Part of a small language model's weights.
Size: width 192, 3 heads of 64, MLP 448 SwiGLU, vocabulary 7372, 6.91M parameters.
Architecture: rotary positions, local attention windows, shifted keys, gated attention.
Training: a variant of Adam for these matrices, 123M tokens, 3763 steps.
Each number is 128 + 24 x the weight over its row's rms, rounded and kept within 0 to 255. Layers, rows and columns count from 0. Numbers have three digits each. The size before them is the row's rms in percent of the matrix's.

# o: layer 6 attention output (transposed), 192x192, rms 0.0915, rows 8-63, columns 0-95
# v: layer 6 attention value, 192x192, rms 0.0903, rows 9-63, columns 0-95
# q: layer 6 attention query, 192x192, rms 0.0895, rows 64-77, columns 0-95
# k: layer 6 attention key, 192x192, rms 0.0917, rows 64-76, columns 0-95
o8 101:133099139097171137129142118132101141105128126150102123128106140153121142140107168140120159107150150132148102123110150157142126152156114111101214144153085161172116162126127135093104107119142149141137128161162119162104129116150136122134086114153115138125141099090123127156164132158171155138
v9 092:142158114119119151131133102134115144118100132125138158138092098129133117155132129147145097134132161116183145154100087131151077148155130123073156148146171146096138085123082107136125132127094134166120117130134145119118169153124142153098168141144134121155125093137131106195081113161123154142
o9 093:152138113120130133089112111105108155110123150113134150120117108121141127136122138178134089129109147114163144173121097127176116141170116145099175151153159131092146101129111160128144101120097141145110137121149125133110157139100178145118144105138124131143130109134164113184093102139123130143
v10 090:130117134118126125125137139131124115147157106126087122113098162134131162159112094150095120091124155166148123136099137139125170113132114161104142085116153138137152160139126160102138098126153142173100105121125098128121114092128127155153116167117097107092173150121136122122145141078086151138
o10 091:141125155129086122129143130128113102144178096119120109116100157139144150157112102144107124068112165138156130151108127113086118118153123125112143084140145163139143149143131162138133096118163141179108122114122121128121096085119145169160115154140108115107143143104132119121132144048101132135
v11 097:102167109102131111116095102122140091145138145124117132135152115145086106144160133114182145160136138182135120146144147146110148143143160118162095136143105156074139132100129126148147153132159160151113116134066122089143114087144150182148122121154095136105132133075146136135165140108138066129
o11 107:107173122109163119092093114141135081140152130116116152141146124162096119133145149111146153186105145152133113156123145141112126131148155096160116147131112161090124132100152129156141141127165136138110127157065144105139107094112151167159111130134115136110146138076167135130160143108149062119
v12 093:130144137153128129104158135129122093092134151126123132093121123130116152128161126128154106121114138144095118134094151144166142126163122153109096137116094126133128132138119130133130113131166140179123121126137184088119126125108138123152155152196162148135108094125125116153146113073121092124
o12 097:112148134130115113136170164124106126082140161160124132103143112141104147125160120112161098125152108135126119136087153138145115122168124163119084129096095116145135118148127098115129107125165136168114134134126163084107114129117112143153157153186131118136076117115156134118136098066109109126
v13 100:122094107098131133121169151118155104111092113123100118110075130112153124116142109162106138126139085123141124157099110137123170098096144128117138106088106179160112109148108179103171131087107090139106118121133116121112114117153140101126138108104131086132135170091142150129145079079142126141
o13 098:126100096100092121136191128101162100110122085127109122103094124107139121134154088167113126120136097116147123142098111120134153132117155130116139090096115154165126104144118165088163146087108103135126122091125110115129132116141110131123154100103138080129145147113149137107149090080134117146
v14 100:119144109147126144149091129156121133125119142125138118112111133140120125128161161183121097095133169132125103134068145098119137158116102126166152129109120135167166118115107099119133129123140157113147109118104111109171138101126122112161127110079130142094152152119135116153142134139087115119
o14 104:093163112136078143094127092135113159122111134097131121117102101147137136153147161153107124116105152130120105117084137128116136122110092161146156116123142146170150129103106094093115122126126145129124087118096117133168139119146129102179133128080139156104140129104155121140190150129111124157
v15 087:147073115144139165126139122119159158140138099101127115100134116110166128147134132133106156151120113112114114148123116101118110135122163106147138084180088143117137131155118102164091155111122186084143139121109151072152139118119110118092092151144120128109119124121152169085176085086160126136
o15 090:165101131126118165133151102127163160114128083129106137114139121112173139132123127112106144158126118095122101138138128103118105156103159097146077073136094136127136160132092090156069150095122177103153146148100146100126124135137123131080103157109126124104146140130144136101172094123164130109
v16 103:138115169180114138117129116157141148094164109126147087100130121125083124152065123145116131156139109115113167085157113091097158101083157135161122137150134109147142080113075164135114110166140078165134084118147119145152130137090104132158127134162104116117127161152104153101153143137111148133
o16 083:128106176145112106132179130119100202096158117099144088136126115119120150146084146147111141177131109146124136097153091103085157098102122142148147158151123122140143098109075135130098114141149089181140121103133140153159109109094091127169124117145106107108134138145108168074154149127123135134
v17 097:134112155124119106153119140136133149147123120119094170098176097122113079115128097151106148128131116149095137141152129142112125154108117120132119100102148155125083096127155168143086153165077158098108142143155140122096111151111115124137136152194133107128164128129111113095084144203094160148
o17 098:158094156132152135131133132135130146108114141097108161094160094122077105103117084163106125137130146152093130160152130124105133111110135134150145102126149157114121102108151161150105131134078136135139138120153130137100133167109112102138131129179114136144153133118128135093090099197102147120
v18 096:120131089126133132130125115133093131119151133147094127196119117107112128131112193119111122124160135098109151163170151120116151120128145151185122119127121140127123102155148154130178144142183148126107155125163134068124130170099104110118136077139129084130104106097142151131132159101143149153
o18 097:133124095124090134135090126129146142107126109166123122165124134140104099149126155112126141144158135118110162144152164123119146132106116147184129142127112166135142117129146152135156132124171144138136134095171139069158120161104086103109141067125133099122109113116119143130139175109164129145
v19 101:110123168100130118120165117133164125125145120130055124136106102160127133132139176098126103117123183128078143138134126142154103145115181135153108085098054088140123096134105124098122129145153158174135118139114106123151126157098120146122136120098094126127147157128126122083111143177165110168
o19 100:083115183105128111136139129143159117104151141132071097140108124169148119128161176108118107121109171122106134137168110138173127112132158132151085095110071101128132095126108122096119142153130158183122118169117112132140130149119108163124131102104078124119143141132141111083109148175157130151
v20 091:112150145095125138133129137116108120105120129137092154149123131127109110145127143114159090132157131123122170096140183135130140147137096163113125149154152172125147109112123113192114129149157106125130123122189106135103080104109125142125161121129135169132159160167138133076144114061093141135
o20 088:131128122136161129114131137129124133084138151134074173105101123122110108147123129086168104128122118104168151130165178145122133146138115157109118144152143166129145133117127147177129109166146100107115125107178113116090072116120133147127156130144184160137120142148130121080177112084078150118
v21 085:107140117151135123109138110122097145141169121124159121114173116086118134175115141120122128122167078106138134084100181162117141162124144110125122134122156103117164131128120156118115140111152096116162152147108107123149097169108132094160092145161115116118130153112111177147118195153167144169
o21 082:116135139139232144127082097164102122131126133118125127142179133098130093140085118167109116121169086109114133093108149142130161130093143122140123129131153108101143116137154156138117124082174103135173142205119111109147108165121132119162085137152105152097132115097142194123134163139142153161
v22 099:114170158164136110164116086133112143144140120110122086142081094134152155144151125106125137119140149100107173128146147106128204132112143090111124146148108108119102139118105146114119162112127145102128161130150151156140115123122160093087142155091129149108098115136112121193089122130138156109
o22 098:131173146143115133174101120140126149132144128133116117104067083117141155132145127066115139099156169122128166134154111120120177143122157099120154132140115118120109120112138145150126147096130141126123166212123146131149125132141168099106135149090150145115131125141106135157092127106147168099
v23 099:114141085120123137121175121134110127136142127131106125108099139126166111156128116154179146121109145128141127074132117131141119140095136118132107156115122117135155134090127098119079098185110143152144143135142101128148132100146120073125158178112097147106150126150110127135102165156100102111
o23 100:120176095136148160100166117128118107131142163125092141117119103123147126139133114170160111122083157132120131077115097147140124119107138134116109157136111114155164120113152121126084100168124141159150157125148100117163166089133120088149155178115087156097137139135129126137100117123113112111
v24 091:118102089119118180155145109122180123130140148121092129133132145156119152089122160144123146126126127100138097167105125159110162189150157114114163144179148092102117124138067107118126140093138150130135145129152115124141138118100122148163085138159097131138191118138098097122173123130146118119
o24 095:133106093125073165144128099118175152125135160118073115117125121153147146115099160164149131106122141079129087159142142137111149171150138135118161134176142081076110147148085127110127125078139155109150159074140116112129127120102115142144095142160104142141173119121099108121163137160132121126
v25 092:143155103141122120110126155112127127157121155103172110138135129102129163129139136104092104115114127163121126126115139132109149101157126114166122090160105099178082127128120071159080099109113106166117105140153170113146135123140157104172125121100129128162140139123135166168159135162146140089
o25 094:134125110136135129105132124143113135148127138091184114159133129103084159139123137129096095130132132146134096131111135128113132115167104130155105093171108122178090105133098084158081078111130115148122108113142174114159141116135153113148128129098120126164157122129138155175141140154166157103
v26 092:117109103089130120107104113114122130138152116110083153146154126134103098144141169087124139122150143136113148142124104086177107101165078087136145139142129119138114125148125131133124103137119106169117110139123158119139140132101101099124139100106133152094074149151141108171141081132088145103
o26 085:097141108120221111104095136124104154146143110111098154153149113109132095142146176114145144107123147142146155155152096099172139130165085074127123151141129106138084138147111145104117088128143132160150107176123144136129133126098100103137117119138151138124087141166124130168144087134116152098
v27 093:140150128115122102121087116112134146140129154125143147128097138135135146125171135172147131116133123140082119134097111145095132160156125068163172105131077161164090104151146097134117127168131080120129112138134124084117156130109144130108152152077167091090103112124149167107092079067105151158
o27 090:145147146101119124107089106119150157110126155118128130149086134139118137116200140141138136124108141152083096136113092127141123137143119087158135122120105161154086109157133134120111137187103089136123103161131136079124162137104165103094145160085130115096126096083151158142131077071121167111
v28 096:148118165109121115125152132133155123124178131143132137102130133114076131157131113110192122153126122110138167142089102107149149138116145133171186132091108134129109103177146135120086159151141160129190128124108158119132158136184100098116156130099152148162126104140093137141173152095112134154
o28 101:149129182116109118122156142133124123138177147126112153097133133117115127169117122136166135169135134107128176159098105100132137097106126134163161139107116125138112109159158147127093162146134168125153135081116167108143166141165069114124145138106155140154141092129106149161193164081117146146
v29 094:137125123102136117057104120134120113137127126116145137096187112113116125124173130124153112112152094124114121100103149148130073124081128105071130153134145133128105114151120096142150120119099142146103091122151098160155111120110112109097119128150120069178080098136155138109143157121147115163
o29 094:125129130101105104064082097130132142116124140126145149102172129090130156106180121115126115099160085162116126102103142146124058108092147098077103129139130118115137124170118131141167135113110146137113107181148106140162095133120135105099122115163128124186110092139149145109162161128158100131
v30 094:124152113151127148129114143121102095088090132091101134137085119110155085174143156128155135136140115128144136085098111158151131129126084139119138113106142181111103129124121113104124119103125113136106146120096128082140109150103123108154114134075156145109143103113189133108129115144151084132
o30 100:116138107169141134111128113120107107082122140103099140141096128116143127144091160118150156129131118127117120094097091139110125108145117152093127097115167163095093166116144109114118131089144126124079131142098123087143110147097152078144130109090153139117133117098190134126133110136134090117
v31 097:129142110151129101120154120150122107125164118139111143106178114130169109127126141164176133138140156106147137061113101157113104130109117088178119116141099115141166137100184143153109141106103120133117074124117118162116116070128092084155138171146153116099188143130160078156132112096134139110
o31 100:120163108141159104120140127132116135146133091093118123118185115118160111138134114153164127128121156110158119078120110156114085121114123108173131117132105116153168126119206145160104146122124118109096085109133140184114101084122095095150157137174152128099169145117121093137137101097122133103
v32 094:116125144120132126113081132133121143114114108118156132126109120099143102152134110120121143136153158128101141105194099123114161173117110101085132125114103127137105137117119133148118079170122139109141153122152133094082136118120137105076090150139151095165114142138149108149126107104104170139
o32 094:111117159109125139143103141113133185124115111117182119138125119112135122149141101098135157127145151133073127086162083132123139169109119111085163148097106114127120134111121106165134093131134141098134180128161136109070142121111159079080110152156115124151106132144129125113137108083102169133
v33 097:130137155119121140143144132125117122112120102139144072097129135112124117183136186144119140109109126115091097167140125094152116127138147112134050128115144131120143105138110115157120138123096153106141131127133091125089144152139119127098144091165143144106132123120136114059123133105084124056
o33 095:116157142148151134122163124096113125112099108107141071099119109104128132159115176139106157094140121134077108148138126111126122143106142098135077124117160132146144089129118125158119142162084134142147150095149105122075134161128129164087135072138136142120130111113144113102121141096115112075
v34 106:113118166157123102137141128130145130111116112127142115130101155116116148101109099097118115082118195132150172156106186111130127119127122086136092187095141162092120109117171121074130141123129125097174142124175140106129127092107101101146128137112165102133181122119119140162158127101108165123
o34 103:113129157154098090140126134129119132112117120127148122146101169138114151114118077111119127097122200129153167177121169124135139145096121081143110186106160167111122126122188125088109140111113121105178118151191147104126123089106112123142140122104145132140158111110124145144174124108130177115
v35 117:103108126142087100176141117116086143136121139094136082138143114117111126091151134100111146153182115123083144102119146153116120117105140105104155104141120154129114143095145145110137114150136138158099096061146110111140104130165164132086075146121108110167140122112107127127149151153110164093
o35 054:132119130093000114162182099077094147152163152109130128153128127115151133140146124129126128135129115137084143103111133127127126122120109136118142116134120158153114106157120129138138126118145141138102124001139093109104145110145157127093113115127123120134151104123117101143143111127117139115
v36 092:139139097145117112131117131126131138117159123098109136147117106130133123115094153144139131111139143146104143178120160174149139111113120114133107143100150143096129145144135093136184137122092086143124138132184128154116142129148140149171128160102137156117140145162147140131123112133138168094
o36 091:155142130160102111128128149149114122091141134128108127134122118119149117097094151196111132109161149149121138175099178183111145131123134092087134146115148142119120166121120095121167135107091105130122125148166116142112165110134128142156172159116122147107126136154151149156146096140125149095
v37 102:132131172133126120112098127124128113126139130112107113096144103094126159092143095163158169126142161151124176132095145169126120119153119158145138131156141125131116107105150177088133147127136173101125126124115097143119135129099127107112127134113128140140115132175118111117136115160094149121
o37 107:142141177124111125084104123112116125141143132089110092111136115083118159117121104161169166127145186137144154106120183156124146102154132176139118126153131133129097089120132158091134137150133150100120125113111092125113125118095115096111123150108120154148116128155100094118109112179102170124
v38 094:143109167158133129135121104127092113159160124151161098134113131146106111126088173071143118141153145113122088153070125150108131130140123133127107125127080164101139152172133139125113161185096129176164123129097135139123112133117132151114131143143117147165125113108099101094101102122120126159
o38 098:146114157150151118132117095142103094161126114149128123124097125135126130119060167095131106144159144113117097151105127132095119132146108138091131103136075159113146148164129147109114156168099130152148134172110133142138117114117126157123142142120116132158121110095123142103099102126119150198
v39 100:112118146146125116142135148128145112122126143138159130123092116129133132133105181125113113149124090140128157137118144117155181141039130110078118097133120134098178115118117142122128157097158146093149082130117071170100121131090123131044123154139107114143077149130151134146118124107137063142
o39 104:122111157167111114139141143115138116110131158122144141118089118130117144144094178129130121164104071143139158136133141119135188129032126111094140103144121149122189105150126135108153158085134150095124090129124070163105135119112115133075134161125104127127090146123146125145117128113125077153
v40 095:141148122156129120133121096117172135147108127136114138093111104162160112128154095088105141151142123110142135144179099132115096150109166132162165095171177110112138120141125115142118110180110097108140111139145096138143164123085156097088101119138116116143114117160105135128144077118086113142
o40 085:135129114122162158117133065101153118127109126121152127110118085152157107138139105118127128151156118148154134161163097127087095130143152122144191096152143112108134148136100111133123127166109119099136115184119063100120173119096143098094134127139127120146129103156102131123147083126074102132
v41 094:130140162118135147154109145135141124119145131118128126126077115121096139111155094115144134125071124128165113138112133102103123127190108100085151119149114106163114088111157086097135088126140131169148107121102151167120137126104159136133154095104117121134182168135130180132114087131102124127
o41 096:110143175139108139129077149138123133133147131136119118126076140091122143129166077121146100124102117134145132152133159101126124129171095081108148123150108103149137101125122077095151117129137129181150072103080160145149129129136150144124146086089102137131180141127130172118111083147083127119
v42 100:151130116119128108107152126133098134124133131131129130132085145113103151152111091117168175132156130126128137138170172128125144106128107127140159127126126131122150134108139159146122132092089115113116137139141107085183139122086142117158127103145153135125054113107114110080132130183134111145
o42 106:145133126093158115107128138141113123129123133128124142139097146119103152139107088099154186144148110140128146139143134126149148116125099133164141127118133152132152133134138138142106131109103123119094122191130122103168126117093152125151138095128171127132086114085104110078107115188137126149
v43 098:139128145146124091160127120137143131137123115152117160139138119099172127137130145143138137157127126115145112158111138117153187133098119159178097138099089098143081098101121118143129145123080106090102143124144122148161139161124134157121120165159113119126108135085152155069123135149136129091
o43 108:114138137134124106164152127147122154148116116139122148116141112106164093140146153152154151160119118146142118167122125108144164144112112159150128146088101094159082157094136105147134148137096125107083135104134114146158130149125146168151130155156113107114100130062141150076104132157151126105
v44 097:140146136108127144121061083137101103146106143131126158148150143126159131069114068120139119143135130146152133136112171116114137145183183128095111139101089149133094141104172160148169132137165097121118122122088114133136133130095130102158139131102125125130137099095128113107130165094146123117
o44 099:155133143117098139141063100125101111131110165118123151154159160117144122075110092130153112126177116146166140114133141111117133158182177127081088132111091156137080130101145160128142128160162098120097114083095115157138119139085124111171131132093136121115129112084129078109129161077141116104
v45 094:123120152121128104123139150133107140135088109134153097085111139113133143157150102102119096156142144105129181096106109178107149150115106113079138143096113129102115143147096135180143145131160153104149110140138125134112118108071138161138130080121116155096099113088132147158159153127166155121
o45 093:137120126078200142124126129128094119132104083130138113074104149125116139149135119129118105156132156099104183091102109142104150155114107141096150139117112141088123126134109122162144139131192117127163078163127136145112130119080144169140151089124144141093129104117136145143150127103184110134
v46 085:133137155082119154093119154118115131111152136130127130168160143128106094122106095129108128109179148145118150126098136114118111077090117141153140095093063187103151120136093105115151159163095137144136143132126126122117094124118126141090132141141088109089155154160145147126143143111162087126
o46 090:139133115104112131085128137114135107093152154125103135165159129131100104119104114114129135120160139144155125154131142112105116060074112138151145096100067160117149110115101143136132154159077152103124119129132142116129101131087113138119115130126099119115125140148144149122157140147136096167
v47 099:106120149132139135104112101118133123124161133104104096152138128140118124142172052092122137124174152119125146092140123150158107122130145128125138123120143102179165129121119086146120094123072155109102135139130077104147137127113099092120152133121170106134141117082129073103159119094116098127
o47 091:104107154100176157096084114150129094097149124125131102156133119126113137123166074102108131123145166110120145106123119114124123138145145107113121128116139075163165114111129091140117133136095136124095141178144079109134136093125113097108128143099159105140149134111140087097147128095127105109
v48 096:103134151129126138150090117125115164133147108099114152119046114102145149149118181111129122105137132150120158102122112126141134125161125124206083142145131143078135162090119085108133123175119108091134107118101112098153124126125189177122158142107126127170114185129117137115107156111097109113
o48 091:117156133138078137153090132119122154129139124110095156152073105105157140167139169108124086110149142149119156101114116144141161113130121124214088138111126134096143151099127090115124107174141113107106117117095112099129120136122205163132151135089116126140131143153125142117104136125092133153
v49 099:112141134128131098115109156130140123108140125164145156113091097138093086101103149107154100140105148157134143116143088129143151135157102099168173106130062093081159115124156111109119133092158148138087155123140119141112111132133124130141083145165122154089154108126110112189151169107099126093
o49 106:117159104147069095101147152133132142115138139144154136116099118126094071105089136110144105143118169160149170126119103121128139138159118095178156117114054107093151112132142125120122146090156158122074123123152121151113104129127095135151073138170126158113157133137099110169143129129128140094
v50 091:134122109164129127152142150117133146153120110121149152120134152102096162135151146127107137153158149127150127119151125091116154122150102151132123158108130108156168108087131145077156159080143089177132154136142119141174145152105103150130131112118128123112110099157103175157134107124095202123
o50 095:130097104114173113149144136139150166147160106123156163142141141097115155151103158109133117139150130119150097165153123141141160107142100121123099166104160135130157104108128141094151127086125110173125146089128128142145139131117109127144142118125091139109110129122114166144100118132106209130
v51 092:139123122155120097104111141127118108143127129085146159140113132131146161133137065100163126137136209134089097093115103122158149135149128092087134130097184116122131119106116081092150105124133111149118123127169122129112154137136155133153123141141124081139096127089141134111123149122094106103
o51 101:157112133175113102084124151129138133148127143065118175146122126126144167098127080113171084150144193143095139100134106129145153128161119100083136130100156098141138127103103100098145090128134126137128143111152103115104157123138134162180128130143115084127117115082150148135118144123089106116
v52 095:138128124087126150122152114120149118149147104130085130167151120105159123173131127117099104160134117099135148096123164075147135169176087118119163133144147102104110134141115147131184121099121086113061127121090076130125146147097115119146092119117163150143157090152145133124067113105146113110
o52 097:159123135090128159112172102118121140140165121123069148177152106120150126130140121109106100152140120118129149115121140086136116186149096139118145117164171087131128151131117162143170129110128105114066140085104079140136131151090110130155097106109163153113133090130162148127103098128121140109
v53 090:131121103124120119094111139133148134155124148121170107158109171136138124156119155151145066144091115138121104114107125162109126136146084133137143127102137120154145120082161106140128182120163152119109110133118136091141137122162144135058077138144127133154153128156142159156122163106143146142
o53 096:137133145149121114093098147140149126144123161139134120124110153109125113148113122144146078152102117113127122118105120166119104157147083146119122131106125131144155155096134102144131192116145124130107108103111151096134177130167123130074067143139111159139123122154147171135116165128154165140
v54 091:127107092171137170183102121139105121158115129124131142158097112151126127176128147136143173165118127133139150168113103128125178121141088149126171103135157134134180144117110121140114139134157160152114187128137175122113102180132137119121096123124143146112143142127138160129097109123151115129
o54 097:130123093175134181160100105129129139186130122096150144167096105126112133176127162150141147141125137144139160136116107106132155123138111121133140113127156118143151122136123132125145147123154164161104185160127169112125067171150138141086123103126144157115153145157142161135083082130149118146
v55 099:113150091097135125115143136134134116097125123111124113111104157163072156127132103133080133093113130145143095166084139127117135123126117118103123109143146097117172139187088170092124111123109131131155118133157067138122084137113153128158149123051126160159141080117146143140126168117150144113
o55 101:117135096079152156150148149128143121108096114138111096132094167154078169152139129131087124091101129128143108154080140156135130126100117116114128113126122147103171147184106140100128107116127109108131145119132085144142103135124126132167165118071116167145154095130140122135118167131128119113
v56 099:125143142129120128162122071141103146120085154153122129172112125172102144113177073163108150096101135121144105136149140133154133162104086142110136193191156110155137124111129145154128149118145095160143153129105118146160131125111152098128103180099152144122094138115110081115128105145129139170
o56 103:117155140110139104162120102119123175122113139127129119163094138145125144122173088162111141094091117121166081137133125163174130161106096137099140192192179095176144117106111122144131160108135105147153153151125144157143133138096134110134122156086154140140106130132096077115129112139108132154
v57 102:117098099124124137114145173132123090103078109147162139146132126096125087127111117108111140078096171107126133132108104139099142156125128148139139146145136155112120129170123127107083174098146102091100105122156132108144128142150111124116130101079155086125145135084122114146144122136118155133
o57 101:107091092107116126093147131130121131117099102125148153133147124104128115127104119098134114086098176122129136112097128120107149156102113161135149121161141163098119126165132115099088194103140128106094109088161130124146141133149099117109135086109130086122158123103131123144130155146109146133
v58 092:140115117155125127140163183142100144104112130134117196114136171136145143110121128147140123155157156133103121129140137132107127114166098103112112144137140154121127097145183172153144149128170116119135093130123123172128120131151159177120165073158097129116111118155128138130076134162090085109
o58 102:124095134106129138115158168112097173097103113129093174127126155142138120097121118134168121164143170131143123120147111132111147120144109096122113115141147152115126096138187159162133154154161110130155076137135121171134115140151139176123173099150121113135139113160140139125084150170102119147
v59 098:113165102144128142119147126124080119143148142118133109154161109092122072107093107116101137126124112132112132098151125130091130138146149110145129140108135158100133138129137090105145111126129074112126120136131075118138180145149149060122100088151132125143148137137134103149157091093122088129
o59 103:106172104131174175103163140111097102118138153125165107155160120103129098114102108114123143133165115138141099123131131113084139120158138116154144150104137164101131124126124080111134096122125089115120129105117099141123173149156163061096121080157130138149138127134129100134150093111128093129
v60 097:121095103193132146134115173116110122121097107133136127093123154166097094094132111096155151115115116117097143121120188146172159094120117139141145114120168108148110091104125140116159135157054122120101114136098147117076161107142121144138143088134129166136124112097107211117104143133120098160
o60 090:122089099166188148145131162148103117153115082100135163131114136158088099078132138072144162109107103118082131118128172143168161093126122154154156102099172130131113104124153144132166129140093146113113133156083153084095172102154092163154122077122111158133123125086137204128135137114135108126
v61 098:130136143131130140152146124104123123125154122163163121107104183106110083092153088147110077133107133154152153150126112127131145144135110121132114098140159153151162139089133129079163144134149131132131164140138149122129120113118126124110148114143128104196133123116100108096144119168123163154
o61 096:137114148141204155147100123120119130090140131138167121112112179110136111118125119140107076124128116135138128151127148136136138150140108130140114114122140163140149144058122127077170152120158141139117169155147150119132134110131118120107142130157113116183126131112107096113151167158096156103
v62 100:130130146114122123115143136139092154132111102125146143121138178134127111108156146104083118105134160123120141174135143135141102145125095155125119117123096101098119120158158151119097138118121121142062111132105082103150128135131116103085150162111134127151097128091075175139093144109150091124
o62 103:107133160109168148117160142136112142146104092112118159121131162132110112103145131109094109093119147137122148156130108122139101144127112184132118139142079114098125114158159146107106137120121122135086109122118079112151137145116130116099165173133126130153090130081078184154103148086146108145
v63 099:126150156074129101100126123143154107140141121149137132139134142112152107180153131132123125143140101101134158164145121149141137088154141118135153123100121123161140105116108143091149159117105070149129113128153153101074150128075129114062116071051130122113128139120110140133079117110122147098
o63 105:130132126069107110127133108144151108134149125133157120135149132127136085184172123126138108145133117107126152150146130153132131100157133125129165150128131143144150121103075131097149144111100096134146116125124146099110164123076100112082127056068129109115108139117110134129079110092138139118
q64 016:104151163123128163137136109103125156123142142158077140121121147140116116128149157102109098122125136127134125112181068093142178188127150143204173130073136115159100106122103181170124103094143117146130140134124098090107125156143148122113147118130157154134143107129107111154106106136114116176
k64 018:119142096184140137171105162136107125148104097131111139085133134147158122119140157122124150151117117143149130145069112118128142124144145130131130150091095090119117130149161092127159104139167127129101125113132149132097087092157139103095112125143126158110125141172118156120150112156096081112
q65 016:101128117138133166105147127122127145106151107151202110097138116112135120106133102105153125167140093145140134132118121132120128141159142143109154134131089127117129138121157136094092131128083136115142117125115117146127140155086139123124132159095145083133111086090121186122098106051123074110
k65 018:115134135102134117125173141169128156125099081110150118145150129140155148164142101148140126103115110117113121100111129174094101153130095138084112119108122149141123141161127174127062156128148123128179163124148157123173168108142153184147114124092087126152148102064123161150136088107103101118
q66 033:079116122138107126178124147101130103104172090118067118100101102121156109096103131126135089161168139137114174122142143139091137134162125129131167120125141156131108107113121078104109128119136139140150134109112129139191149058154125144127136146138163124126096073104165123125109113120070092147
k66 028:141070136136132100111150077115130142115109152124090135097100168122147140170111113072148161140129167108114105068126094086104138178136143113071116104113085085115114124130137127138112120114101148117158133127114117097147113106101085135119122115135141156129121119141103172111097097134141127138
q67 043:063154116119108158187124155078139078159142070143100121120142113122188136116135163098102099178141118118107140123128101144111111130156145115113150098148138178130116123133158086133126102131149131102152106102139127106185127075129172140138139115144148107134087090089131158136143155109114092098
k67 030:176140124101148142092148124190125146125133060117133145115147210140155143166102126092179125125105152137149116145145136162089128121144140152112103093141104123121098121159104128116116128154117114119081147131133145146105154190113121145130128126129075146110148144117119105148118118122099160131
q68 053:189116148122147103084129128147089187084117166162133137088131147135096107161116146134155155118094156142191110130132143123151110144129126150140129141155118096163134145120100175143150154124134144126159173154118130132098140151120075148132087144134091139138159139155125116092131107085141147169
k68 044:133073159147116098080175050129125150097125175151104110111108135091152152165129121114104162155126147132139130087127084103102146129152148142102114117142127115115123130148156145106147126126106158140145133136138101128127124106102100134111123110140186147172126122129106170103134101200107155142
q69 051:056145116085116156154106127103126117132129078117087109116094133112159145123091138128109112156167145125084164102121149127086132138134115117095171131116135134136102115135139088103094142101154138148166143095108069143155135129151112188134118179118135093128119059138130160115111145125084104108
k69 040:151195142127142132113130125137113106148134043148134170098117162132125106127139149086160110119094161144144109168141149135114125106189133151106124123155125132170093125120099120117145130126140140100125141141104156118095164146103112131150139150137070143117114122120165141136102126108140146155
q70 076:134121162104144108108132123114075179098143136151109147109116162130156128140105151145154165141101155165170120122114127115121113143142100155106134140131114126182121139118110103158140145134140132143189144129106098118127130130133044133123094147126102110143124119160146154081117101113100116173
k70 053:125179148153137149084174088134097119104156067120122139105131153096138092134141134113144119144119139160144138158145124145111130108205114178100100142145134144174121137121131102134158163117121139104158113143097137134123167102104121128134092153118118137146121128089137134120118104127140156162
q71 047:106124104106115150136104134136190078132111117116087098135103119129118126091093170123132149151177114115091167131118131156134136117105130119102155130104127123131098128127147112115099122121119143128103119110099114157133147109148182169159122169123131129137133090092105159155105142126128102116
k71 042:093186137139128108174068196100114129154107091120171155134118110142100147109128115122139130096122109125118130132127130123153072160091149102165144144110137133111140120109144137126134096127127109167110131110148106089123087157144122114143177145120143083103124140166163106145118178081139078123
q72 058:149129118150108133104138098155202077131113130126133103145149124134100112153128141123096094164144116115096143143135113118125162086108142088083124119124125125099112160129120147078111082121101122109070132089123130148123155116123192125128132144137134136169130136087081135137140138141136133131
k72 074:106131111126109076196089173148117127147111126132146115130149124130118139105110128131084129133150099106117140119122170118165151145083151075116134108127095136116120133130128171117110117153143107143102096099158130115158086128140163098118117146137172086151144135156129120133130149113154113097
q73 094:080136088119092155170115123129168079166110113109124098144116091122117133120120092124100116140155110110083158132128127128117126097108173083112137116131144114074132146138152148107110109143118127110080117082148131131131134131154213147129130122131157120131123135072111113166139143135127124080
k73 062:147099091080144180128126154076150077143147173150129143149113112164083129148166136134148137120128111119087116133113122132107104144106119140168126152117157122122146105118127127138102119098102125097113171105108125129098117160139160146127171103155099159085125100137102106139118151099113142113
q74 049:076140128085084143135080168117126105172137110128080145115129111137133150135111146109139152137155152128102118094137099103107104143110114133119153096145156154099129125069143116155122085125161162137155151093104119121176134144166134135131125090113183137126117144119126114088119115100127100117
k74 055:126106117090126156136132130072104113191130137130147155103102101146096129137122143119145143128138131137069104132146131110126097143127094158170146152107120152105136087142156098124104102108104129126150172113095115105095130146184102119141188094139119136071105123111156113099115139081109136146
q75 061:084179066085121146173133131124151075171146054154108149156081152144185121120110118132113119109110123143128132137150114160145126112172123149108101137144142091136127148107204137123127103106132127105135129113111123103095132140139130128160109141064148152152136150083133136131105115095132128113
k75 062:150138155193155119117095171143167191077144185126107129132152121111090105163116151172130125078150163085149146142104108124125084082096121106089147111141105113118078120168145105116114103137158113133123121134148102138168119149111132143107112121134137139139122141155094124128091123138107116126
q76 053:111150116136153160155078162125141145135092110119124134121141152142126145147102150110156144135138130079112134120082137106113126136137144136067121099147117155130087125141112094121088154124129155107141109104107104130153086106153146122099174109131151151113143132152140135119118142104123095127
k76 043:120132142094120086158122114078150134085153157151155115133144142138084144102097149066145144120148131118105087107119132111107126159123100137131098136083111166125145148112085113145116103108123115156139081140153154146138157174125141112144176126135122146106141114146120124129177131109140110144
q77 035:127114115145125142122091109135149136118105133132172089126160113118112137108143114186164124140148128122120108107128154107143111147105104125065188133138132127147119176142124136115117182111125120111111124130150112138119100141151152114120113108158104149137134101099103097119122151105154096141